Each number is 128 + 32 x the weight over its row's rms, rounded and kept within 0 to 255. Layers, rows and columns count from 0. The size above them is the row's rms in percent of the matrix's.

# layer 4 attention key, 448x448, rms 0.0639, rows 228-242, columns 336-447
size [ 99 106 110 107 114 110 115 108 109 112 111 121 112 111 108]
[[126 104 172 146 116 124 132 109 107  50 115  53 107 101 112 101 153 119 124 161  92 126 150 158 126 168 145 191 149  95 105 162 162  82 165 148 132 117 162  86 119  79  93  84 124 139 119 127 117 142 129 103 150 134 133 141 104 156 157 148 126 151 105 117 118 151  91 176  71 125 112  89 162 120 111  51 131  86 129 107 112 120 118 197 148 156 174 125 150 164  81 169  93 161 128 129 112  88  96  96  97 179 107 133 172 106 104 100 104 140 105 115]
 [144 160 125 109 185 147 144  99 126 109 137 100 119 126 169 163 144 122 170 107 122 161 124  91  83 149 165  86 115 147 125 104 135  77 155 142  93 145 134 139  93 190 147 100 114 154 181 123  99 127 118  93  96 140  91  80 111 142  91 175 128 163  93 121 175 174 114 101 134 125 140 137 149 147 179 105  88  93 129  99 139  60 175 194 117 153 149  88 152 111 123 189 176 110 151 191 131  95 144  99 142 170 120  92  65 154 126  97 164  50 155  72]
 [ 51 151 129 113 110 149 142 121 114 191 153 115  96 126 101 170 134 145 151 124 180 114 120 108 128 132 178 106 125  78 152 125 180 181  77 177 146 133  93 131 155 199 126 146 122  45  87  83  89  80 113 150 154 137  93 189 106 200 121 118 110 130 113 124 161 195 151 180 109 168 149 116 141 102 164  98 137 100 200 128 176 110 195 114 205  78 153 100 178 164 122  63 193 122 138  68 127 149 176 186  87 135 109 130 186 117 127 120 106 123 124 172]
 [128 106 164 107 126 122 120 134  44 111 134  73  94  83 148 137 118 129 104 125 122 176  91 148  85 121 124  46 171 123 101 208  90  88 117 148 205 100 144 136 106 170 132 195  93 126 168  52  92 116 102  69 157  66  89  92 127 106 163 154 139 189 167 123 122 103 108 101 167 150 141  89 156 130 116 143 130 122  49 151  96 159 118  81 151 128  89 168  99 109 142 219 126 151 151 117 159 126 134 157 168 176 110 196 120 126 159 120  99  84 136 171]
 [131  68 148 130 154 100 151 155  53 138 175 172 142 158 105 118 107  86 127 181 116 107 123  97 183  57 175  92 144 114 175 131 122 126 150 129 145  87 138 141 138 119 125 114 133  93 122  63  99 123  95 151  97  84 187 173 133 113 124 199 120 157 141 135 130  72  70 138 129 156 145  94 115 117 164 160 119 149 147 122 107 144 171 101  87 126 145 143 150 125 108 200  63 128 118 100 127  80  86 132 127  75 146 131  52 128 129 120 115 130  78 140]
 [ 90 124 176 144  87  98 157 196 107  78 187  78 129 138 130 160 134 139 103 127 220 131 145 166 159 138 103  57 187 181 124  71 108 120  83 126 141 103 192 178 188 130 153 140 205 102 212 109 107 120 112 113 141 163 124 156  92 117 151  63 133 118  94 149  93 135 145 158 135 107 135 181 104 156 108  80 185 102 205 134 167 127 154 110 128 163 127  92 119 149  81 111  72 100  86  72 105 144  49 121 121 122 140 147 151 120 145 116 171  87 160 103]
 [154 161 145 121  67 125  83 109  38  47  64 155 120 101 103  99 104 133 119 122 104 178 138 156 176 128 126 149 191  86 116 121  74 191 133  94  99  89 210 139  79 136 133 134 109 195 139 140 122  92 166 204 164 187 192 130 137 154 120 177 170 102 145  52 149 170 102 147 108  87 180 138 162 143 131 121  99 131 161 117 149 158 150 128 107 100 154 138  86 120 161 123 124 131 177 130 158 124 125 153  72 164 106  76  96  82 122 151 162 186 107 141]
 [141  79 139 193 123 203 141 111  82 153 174  99  55 106 104 189 143 122 120 158  81 140 186 128  88 170  72 131 159 155 116 140 132 115  92 107 182 131 113 123 136 142 166 138 145 136 141 113 122 112  70 110 175  80 164 104 115 132 162 110 106 144  75 182 112  60  50 139 134 117 134 121 145 145 183 135 113 106 159 125 158 197  95  98 121 108 124 121 121 113 114 129 116 136 124 109 115 133 141 107 116  65 183 139  90 124 111 120 124 110  91  89]
 [135 145 117  76  91 152 181 209 209  97 144 157 118 122 139  94  99 107 158 122 187 196 133 128 141 143  98  89 193 113 168 115  49 149  80 155  94  82 181 185 230 121 107 112  95 133  92 153 148 141  81 116 134 153 147 123 166  42  88 146 140 140 116 120  79 101 158 126 114 125 119 165 125 127 169 142  98 159 114 105 105  81 183 171 130 104  82 148 139  90 148 166 149 119 106 116  89 136  41 141 139 173 127 129 147 125 122 138  87  98 107 175]
 [136 122 176 138 140  88 124 142 106 125 124 128  87 202 126 120 125 105 177 134 115  92 117 125  56 157 122 147 141 104 132 127 157 127 106 129 146 194 121 127 115 134 189 115 148 123 163 106 148 124 170 158  73 101 130 118 138  84 159  76 115  70 138 138 104 192 102 113  93 106 149  45 115 168 128 105 146 160 103 154 124  91 134 102 127  82 107 130 167  87 140 106 178 135 152 139 125 170 121 151 164 136 164  84 111  82 136 147 124  97 134 112]
 [111 175 181 176 173 166 174 182 105 122 158 135 128  80 161 144  95 150 142  77 124  90 127 135 106 130 182 143 126 186 118  91  86 131 176 183 146 154 117  97 108  93 128 113  79 170 141  63 142 104 103 184 106 111 141 152  88 140  91  94 158 180 154 142 118 118  85 161 154 102 121  81  93  32 146 135 150  90  63 150 163 142 108  97 125  88 128 149 169 154 125 143 116 147 126  99 101  75 161 135 149 151 155 134 152 127 144 118 121 133 134 121]
 [ 85 125 158 109 105 151 137 164 175  94 138  88  69  73 145  78 127 143 130 130  98  94 146 129 176 166  51 158 140 122  92 159 129 154 122 118  55 132  38  66 121 117  70  75  95 126 123 108 128 110  87 119 104 154 102 100 100 159 126 132 169 103 197 131 153  87 149 125 101 131 130 179 194 136 104 115 136 176 114  90 172  45 136 103 176 113  88  88 156 171 146 161  85 171 104 143  89 133 148 141  67 150  97 111 113  86  84 126 118 128 105 180]
 [107  91  76 105  79 134  82 114 150 120 173 134  80 104 134 145 156 169 103 123 151 192  96 129 108  76 109 102 129 150 139 114 111  88  90  81 148 119  97 139 138 143 100 125 183 173 119 141 129 177 101 123 122  77 153  84  84 111 154 139  86 181 151 108  95 158 122 187  32 112 153 151  83 175 143 164 110 109 101  70  69 119 177 125 136 112  99 131 130 160 142 117 156  91 117 118 109  94  75 103 123 143 121 134 159  87  97 134  68  38 150 157]
 [137 134 104 144 144  94 160 151  61 113 163 106 135 102  96  70 153  96 177  71 132 146 158 107  99 128 143 107 115 136 123 153  76 108 148 115 146 145 111  96 139  54 137 108 130 159 137 160 113 139  59 142  90 122 127  97 112 130 122 130 117 138 121 155 139  75  87  97  73 193  76  75 148 151 149 170  95 100 135 183  50 145 130 114 162 140 157 107 143 111 116 170  89 138 141  93  72 109 130 159 121  85 167 104 147 123 166 131 169 119 182 180]
 [188 109 127 141 115 154 122 222  70 129 127 111 110 151 149 156 120 110 104 111 162 126 166  83 141 192  53 203  86 165 101  98 161 167  95 162 134  85 124 143 140 177 136 171  86  78 124 140 169 105 133  90  92 129 184 106 127 148 138 129  46 102  30 145 119 116 139 116  88 138 109 138 120 143 140 175 131 113  67 149 167 159 105 195 168  85 136 161 157 106 123 137 111 117 153 150 148  86 128 132  87  85  75  83 195 168 128 105 106 171  99  74]]
# layer 4 attention query, 448x448, rms 0.0631, rows 229-242, columns 336-447
size [106 110 111 118 114 118 115 115 111 119 119 119 116 112]
[[115  82  80 108 139 104 186 120 166  85  64 110 100 112 175 120  85 134 144 174 125 123 147  86  80 191  78 122 110 134 130 172 179 150 102 125 121 145  90  87 111 159 111 119 109 136 163 114  74 119 140  67 117 132  95  81 146 150 118 128 121 145 138 147 140 114 144 169 119 114  76 112  96  62 111 152 105  66 101 100 135 157 107 136 129 112 140 141 127 143  67 127 130 102 153 135 164 133 166  72 147 140  63 109 121 180 129  69 140 131 154 118]
 [128 121 186 113 128 165  98  79  92 146 105 149  77 137 140  89 105 128  88 144 218 172 170 161  91 138 128  64 119 130 135 202  98 125 108  70 119 116  82 133 151 140 141 163 150 119 108 123 111 138 137 119 141 181 155 143 106  93 139  90  83 167 159 111 118 140 111 151  94 153  71 162 140 135 120 126 165 102 130 151 171 155 159 138 190  76 161 156 125 155 136 110 101 175 150  85  53 152  75 179 100 163 151 162 127 174 146 106 116 108 145  55]
 [ 97 122 181 130 123 188 127 112 109 146 111 140 148 124 142 145 130 120 119 139  77 114 110 106  63 155 135  89 153 112 152 165 154 118 134 175  67 101 132 122 126 142 137 151 116 158 171  68 115 133 213 126 129 112  84  97 106  58 195 130 137 125 167 118 141 118 143 116 132  85 116 171 152 113  60  91 141 129 118 100 125 174 122 120 124 107 113 141 106  81 177 134 134 136 149 160 118 127 193 126 151 100 129 139  94  87 151 177 182  64 123 163]
 [178 205 157  78 143 159 130 137  86 147 157 162 168 146  93  94 133 106 112  93 127 131 150  89 183  92 187 106 157 131 134 117 124 139 133 157 151 161  64 140 215 116 165 128 150 162 141  87 138  83 175 172  91 109 125 135 136 138 145 104 117  76 138 173 160  94 117 150 136 134 182 136 149 131 110 136 168  90 174 133 118 107 114 139 105 146 138 152 170  97 121 107 137 155  76 115 102  99  93 108 158  65 230 163  29  99 133  93 175 147 177 146]
 [139 129  76 134  70 135 126 136 171  76  97  62 128 126 149 140 118 137 149 125 117 134 131 118 106 119 154 169  93  98 161  88  78  82 142 109 149 146 183 177 153 168 162 173 160 107 173  77 115 194 133  97 174 171 106 194  93 154 121 119 173 154 161 106 142 129 145  73 139  98 165 160  84  80 101 139 154 142 184 135 138  60 156 144 140 141  86 167 142  88  99  46 110  66 134 110 111 131 170  86 113 152 160 139 184 115 132 103 116  85 108 118]
 [150 112 109 139 104 110 143 128  48  97  97 157 104 162  95 114 106  85 126 128  90 183 137 155 182 119 141 155 106  79 121 166 165  95 122 124  89 108 167 147  85 159 157 179 150 133 126 101 175 155 162 102 108 163 117 155 159 128  49 144 171 117 129 130 134 103  86  87 111 125 129 136 183 141 150 184  99 142 110 138 166 133 129  83 132 127 115 113 134 100 108 141 105 146 127  73  48 124 152 145 114 120  78 124 105 133  90 197 133 177 133 127]
 [ 88  79 173  81 165 140 160 102 120 155 139 167 107 123  81  82 151 150 138 140 108  93  94 138 137 107 108 168 119 198 209  96 147  70 148 145 137 134 106 123 129 135 165 107 142  95 107 144 135 127 162  74 211 101 184 137 137 161  97 159 142 106 148  92 121  72 140 119 148 131 139 125 137 109 186 121 142  73 148  85 109 123  93 163 133  99  98 186 125 102 116 132  81 140 104 104 113 204 132 114 185 100 112 114 133 124  89 123 103  91 108 114]
 [142 152 128  95 152 146 148 133 116  99 124 148 161 113 143 106 158  80 158 158 115 165 190 153 115 136 161 167 150 103 145 117  96 172  81 144  94 147 117 145 144 113 113 151  91  64 127 122 152 142 127 126 159 159 107  87 160 143 145 132 138 110 147 146 116 143 131 168  76  53 107 183  97 101  74 126 101 145 122 123 164 111 128  73 139  52  97 129 140 148 127  54 163 105 148 193 132 121 132  88  94 175 118 114 124 181 128 131  76 113 119 164]
 [ 74  93 109  87 169  90 121  91  98  62  91 172 144  84 149 150 115 176 170 168 180 174  86 138  69 115 106 129 209 151 123  88 151 137  93 150 142 213 121 126 110 101 141 139 110 148 140 135 135 113 139 157 120  83 103 151  58  89 142 100  56 165 122 163 115 133 117 214 123 150 123 102 102 117 155 127 155 108  95 146 155  75 151 107 120  77  67 119 126  86 127 102 129 138 101 132 145 133 136 137 189 143 135  98 172 136  70 101  92 154 126 162]
 [134 148 171 110 121 105  89 172 217 139 199 132 152 141 180 161 147 125 142 104 123 138  89 144 152  89 179 141 100 157 160 123  77 152 133 120 109 111  87 119 126 166  98  79  87 144  93 188 177  99  83 154 129 107 153  67  86 108  72 138 121 126 168 114  90 109 143 143 167 129 157 110 105  76  55 134 141 115 129 133 171 141 116 164 181 133 122 157 119 131 164 140 118  98 112 121 128 128  49 146 140 173 159 103 111  97 182 157 172 156 116 149]
 [105 153 142 116 118  82 114 147 187 114 136 129 126 118 102 109 134 153 140 133 113 153  62 140 151  75 148  79 139 144 135 115  67 131 121 162 154 104 122 145 156  65 136 169 140 167  75 169  91  85 112 141 115 118 159 152 136 148 113 146 140  85 199 113  68 140 170 164 130 110  75 125 145 140 137 108  90 120 182 107  95 102 135 146 153  67  30  81  90 119 121  95 186 109 114 109 137  60 114 120  80 147 144 152 126 112 113 141 108 121 108 169]
 [119 161 136 141 172 111  88 126 144  48 179 162 101 140 129  82 171 139 135 136 114 144  86 133 110 109 130 157 127 104 109 125 150 111 128 126 120 132 114 152 172 106  99  84 168  84  88 142 103 158 115 119 150 152 141 112  97 148 106 140 115 132 162 144 160 150 136 155 104  91 141 106  86 149 166  87 132 124  57  98 138 152 138 106 124 134 138 116 197 134  99 139  88 137 137 149 139 209 117  86 128 126 126  92 117 106 145  71  26  85 111 164]
 [154 113 123 159 142 126 128  97 124 114 178 109  89  96  80 106 197 122 140 120 111  97 156 197 134 140 155 173  95 133  98 115 134 180 144 137 150 176  81 126 139 107 189 121  89  88 105 116  53 122  69 112 111 165 170 101  41 135 157 157 138 179 149 109 152 101 123  79 106 118 129 100 216 107 123 180 147  64 153 132  89 177 119 111 136 130 154  51 162 141  70 175 123 119 120  81 108 157 121 155 156 125 137 136 145 107 145 111 160 158 166 175]
 [163  53 129 149 149  88 119 174  98 124 104 154 135 152 127 148  94  75 145  90  81 120 176 133 119 148 109  96  60 155 128 128 166 169 116 116 139  85 138 108 134 166 137 174 140  95 114 138 117 122 133 135 152 161 124 150 112  99 149 137  61 193 123 181 102 103  95  89  83 163 164 138 118 118 182 110 130 148 200 116  88 102 124  88 123 138 134 208 178  89 166 165  87 104 152 169 168 113 137 175  70  71  90  53 115 135  95 136 131 118 160  40]]